Weights of a small GPT-style language model, trained from scratch on English Wikipedia.
Size: vocabulary 4096, 15.2M parameters.
Architecture: LayerNorm before each block, rotary positions, no biases in attention or MLP, tied embeddings, normalized queries and keys, value embeddings, short convolutions.
Training: a variant of Adam for these matrices, 574M tokens, 4379 steps.
Each number is 500 + 40 x the weight over its row's rms, rounded and kept within 0 to 999. Layers, rows and columns count from 0. Numbers have three digits each. The size before them is the row's rms in percent of the matrix's.

# layer 2 attention key, 128x256, rms 0.119, rows 0-127, columns 96-127
042:532609545535507462472479563522506500502480442437466468526479541489486501503544528409509462486499
051:525525438596499509528480530562448508496510458501463466520482504497562495487559511493526512502498
046:470438552451513487481522454436556503492438537492537544491481498490463519496474502527493498489514
037:518524542512525412488499535489555496471477463425479474503485488490509514518507500445512492533434
047:469509535477497436455508474444533491468454482438505488494496504504500501523494514476488477488500
034:537572489559570462501477602562456519492583418429452439536495504504518499525526504448505488486462
040:495559542522515423451490531470515514478501438419471501490456501517519493523487517481501466483482
040:542520471515513537533470550556440533552561484494480468501481535503517515507497506466487479480470
047:447501559494456440399522444473547466448438521508502523478500480499460488500486542561453476504532
035:467512546534501438484452522458504507459513441423494502504495506527477497552469508493472462481461
042:532559488526537515495497584494420525489512485527425458527500490502494483502528493524487501462504
039:538482442498565586554540514559401508535551518541533461533495515484517531452527477436565507439521
041:452511541459428504415530411517509478487453564583502495449510462465501498458506536593437523522497
046:491474536490473427475497484469564465464445490491529586525508474520510528524470501569485508518513
037:544562521515510448508498473514596466535486517503535558527523482512537538484519469541540497512496
036:440422530510472447516441437477561525484487498419504508478513528540485470544476523479482482542468
045:504461559464459449444494487505585442496432537524536578485558472520469511512515516611437500542515
033:536449521525512469557463476449556460463474496446522545514526506562512535538491472535502484503536
039:449468506484491447425504459480509548429431506479498547506436491519453484546503517546497466516493
038:479521466484487516490485495499494456491476490529491549524509529519519468484503481523507519526482
040:505468475514485546458542522547451536528556522508476395481482502453525470446473500443571507462495
044:525478544561513495474486525492591504540462534605517538525580471514511517516506516570481512495426
050:501549501442469475451456498483526486435345476527517604514501501516499490533482534512478512452504
043:524490498534516576556492445527499481551533465495527477514550560512547537498512519411497497492545
045:515574509581539488502481511492467467549445463554491579568543474483496558553551475513485564436484
048:430474488496483465461515404528508448474521511431510538491454517533520491541468531528488491571490
048:493467469531490540521561529557518518590534516526502481552534455483576480438458514539614529466477
056:549490522540556467505540494491525542502468527538523552527506493512494587494475497599515500501514
057:557475470464527453552521524480447559504614481492471466446477538448516483480486467446541456508558
052:481496509405408501507441548491539454493399502543443444438555483509463486532486489505440524423481
058:550491525562522490515536487503527534461454538506536588505513488493497500468488469603497521455532
063:536582469486550500520474467460454494415369506478504527534481543503452509470519419528474517466532
060:492571508423499473470428494446524464442579446465506489530438509448452516510572528396499463528491
104:517527462521498547507499530522479537538504484506512492518546501517517434468481520464571528454539
111:451518508592464520449465505503487524525576472496559464505495541443447487589501484394478460322488
084:542518490467470485495561488563495503510568541516457480578471555472470517512496470443465482600500
109:511524488526575494506553517506478558531596587501541564597518555527491509553508544459522571415455
122:419443471416478496526493514513544484463454460496477538388490482502526523411468486498412481446523
127:463464505532446483495489490508471459545445532482563581538459509511541556492514573477539457503522
128:480505483479506467463471500501500450485452534484503526527494422455477486463473461481461446537501
132:525538554398559467485454533509492496522499484500454437534491369516501549453487555383433541575454
122:496439474486492488496465481460480533484556560516376449485497441531496477446511505501509497482503
133:488472470430413523503522500508467524479488498504532509503571402466468459555504572510455423586539
133:519513521460494484527508489392505404510554574491516518540453511517463366471520586529573500502442
133:530525478503447526582550534464498453497484501513466550464520511523495557557504476525481449495483
128:612448551554429538466471522483514515510430454518555500531488550490491494510537439479493461454543
138:389495594471482472556512457465458507476523530488500599492463571496478477454507487507517434468444
133:445523450565512504525541516534516494523463469504475530537519538527480498513511525503544503439532
135:489502571528537503519502548517515522552530506472477532527465582504501565503510515508465478471498
133:487493476569441518585486494501506519501437508498440486477464474522480599580488537491462433463474
124:488515440443463466400456491473505471539508479508515468450524597476510523509494547533474479474509
138:513513489544524499452448498505453487539496519507536476483405547506484517508461510489432415489441
138:451498479466575498510448484514497482502479479509552513465481598510426480490552624457509462474506
117:486480456486576531516487524497470466485568503519432548532505479456555497586478536532512532472489
143:484481477457481543520458507437416489475479477483534447623511382450513554419428503505540526532441
139:580511458457521517453509478491487510492524475488467462448528503566526466464486537539424544511456
135:475468473468466501463518497434515478498498504485567489565480470491563482491529421469469578505505
140:522446458483527479504495491494494474505528472493509568498413391478455472459478467524485452524512
143:494514474564462522470493506538521495471466527502490481452488526508475490479504508461479507487536
137:505519485553520531409439517494484457517505532489429544457507541467483512433502580519474481477521
139:441468467532498505528551475463503474515504478503519454446508562468466466429507558445550434455518
135:491480586550514532485559528485549536516455512506461482482442466488515460471457449534472507496421
133:507459527485527510525538487454530487522554562503434478622483477555475473493539469527529516595521
132:484473503486563513483515507501500471500530505515469420434467547492466514502488511475514510456454
131:475553521500488452497498460490520548461452480378535544507480479507547523544521470467444492501511
140:479461510477461492517528413505494541434391459406484480550454512578515501505481482436485465528490
085:511441463448487512516528452495484469586534573589533528502492491510476529473476495561448495470488
148:502497504540481505514541457493546536386476531386522536533412496575504494528406508463468504508513
114:513392477486526533512506523520493451520544514651471466465550488470438507475490522581506507484452
105:496524475535498491511523466463490495494579541477513575506491528525501468510523502549544512488498
108:530489545467523512480481535487493523376508490403458494550417491581479465537442523496501476526541
114:500527515459566504483436534494521464580534455596465492497552503442505489503560509529537456520458
111:548525492444460550500532494502512401627483533585504477497570545439507482499548494444532499502509
101:496464464540446514526542557467536550447481558572557463458502483463519518454452468485409502504465
121:485491518478503525532453595576527555531467504581487416488582459421551541497530489497497475542500
106:509430454516482514502518435498490437507520501568512507503536448473428485490502502505474494475446
081:521555458505476491498504459463453475573496517516489558552478522527509503538538521491540524473601
103:483458485502491516518528531540518485544508559564496403465530552466496559469540489484487477546445
106:495529489462451538539492507484513449537442508616474455458600539487452492454512506505528473482454
096:478559479496536498501467470444469498560443499480497575492510517584503486515493504628503466481504
099:486491539516476448504476576476568521426433484406501483506466520539515473513480502517452482510413
123:499506513469477485488494518493530588375477498440518501531411481514474468504451457493504507515478
092:554551435505519511444492461482421495581485499539498519485523425574483527498526500493555532488491
104:469510489466493516471485584490538516495498573598492469485516533470530505487545502489489480482468
100:494486488516542529481532405520467524487590517496470470509511509474460496486631534580474545459539
103:524482478492488552505475480520500434547517483584498385473558518460492538454558448462493492495489
097:514479460550445518511478566523522466559511531550511438451560525473470518413520494475537500451476
106:478516505504584489507509432490438483566500497427501557532476511611476537508567538575527446510541
099:495487533504514453526525467472403531478521494411539497554387485608478550519555453529486460537517
103:466460474502541496527505542516560525418570482417514445532506521405533475508475443458433482491456
102:558549518485406543485493496442477534477492470454492544478450470546536471491465477534455525500511
084:525518497532568487466526442557415430513514495553489487499502503589477508537587500538528547481491
104:516507504510504463540441570470605494426500556452548481475540532469560446551491485486480475474490
099:599546464498435527448501524484426444549534493508571527518479538477448476474525502504428493487414
121:517517527482567466510521554476473514430530454434501524520486473533486477549472523496526477533506
095:520489489553500510508511468494436488479500496429532585465466456496471483478525500599400506533508
112:457473505532531563463547390477484490511528460525461554536518505534509491476501504552459528515522
104:390473503523551512484516358499475444528480485499501463536462535592468525448552529515504541514506
104:477515471495450534459508524490536528453494494400503510521446535537521488436454470470543446483517
095:517574522483503463533530530509495492394552487439512487496357481446499487500453470441504537446514
106:474530490501448502550514517474529540496522492513495525544512529530536445411487491460561474531462
124:539524496492419490523484497528481505470454527495552530492452452523530510429508513496472490512482
092:473526543509417478421449510527512527561443472441518507435582517535553523481480546458554554466485
103:444522515492469446502508592511454517479466567482468514490453561512502449478515517486445512444489
098:506478515555520506496522433507420477440451449490506525570493479580455497478437468501554472472524
088:539559469492463510424477496512553475575500530530499524457532500485452546550527454430568505495569
097:505490532560541469580475508534457502555441494480515513476531531489516462519516495481541495469497
098:447361496537518455498444419489523437528465497489568525532495509486475457533479502492474523543477
104:548493506486464498512599474479493518480502513539498532528532530426544627484487505443506481499454
101:535479517513480521451499440554570454501547465486502506443574498508547407493551506512549523460454
099:442550547474558445525496503531445490453468481478509462500477501501465529511457570465569533511515
094:524513510534511480484494531444494478420467484466467505565522448404522469499503578547550472516508
086:462389496529444503544478430532449446565433568470480475499540510519489428475466477562430608464515
098:571522521457505498484496501530479432526477479497469492437571520521510450535578568528447532504447
103:526444510579497540508552431547459429525511510463492503473423547530515530525496557497510567431498
101:579616468470519460526472609511482535459497557488511522498485502485470475462452520510550429502484
096:451416553465524433490380528493525534441518487443492500532476495521506485523508542565498471479523
108:530570527452544500566440522525535541416472474513525496493421471554525535506454441466499493535610
116:538577489510516430486422586583530541439430474451500443501522506484448543444457556515499470456576
100:487508490493578518496504480546501481567460504555544450504539529527473534503540481423432505489462
093:549516470495506468524501486598496515480506475541496513545439479498390491559412445487550530515455
088:518530459486400474480496601540467514467480457481477462464523539501507481477568496546480533508450
105:512545471486490504486479625491515504402458540498461565497577513500478471511430501484508472490490
099:432600487467530526476499449423483573370473443475532501529519502537547506468531521519476502461466
102:492490476458602457491491483508525442580469550501517552517457522561442522525549495569536466492533
095:494521486511560520516475520486523580430535486485514592497439472534541430527437512521478442488519
100:482485488528626550495461520481446440405493501516437494529562529537458539434492492508506470519465
098:525396520586437492526410514512493518448560449469499484575489445460489463531494456521546509506405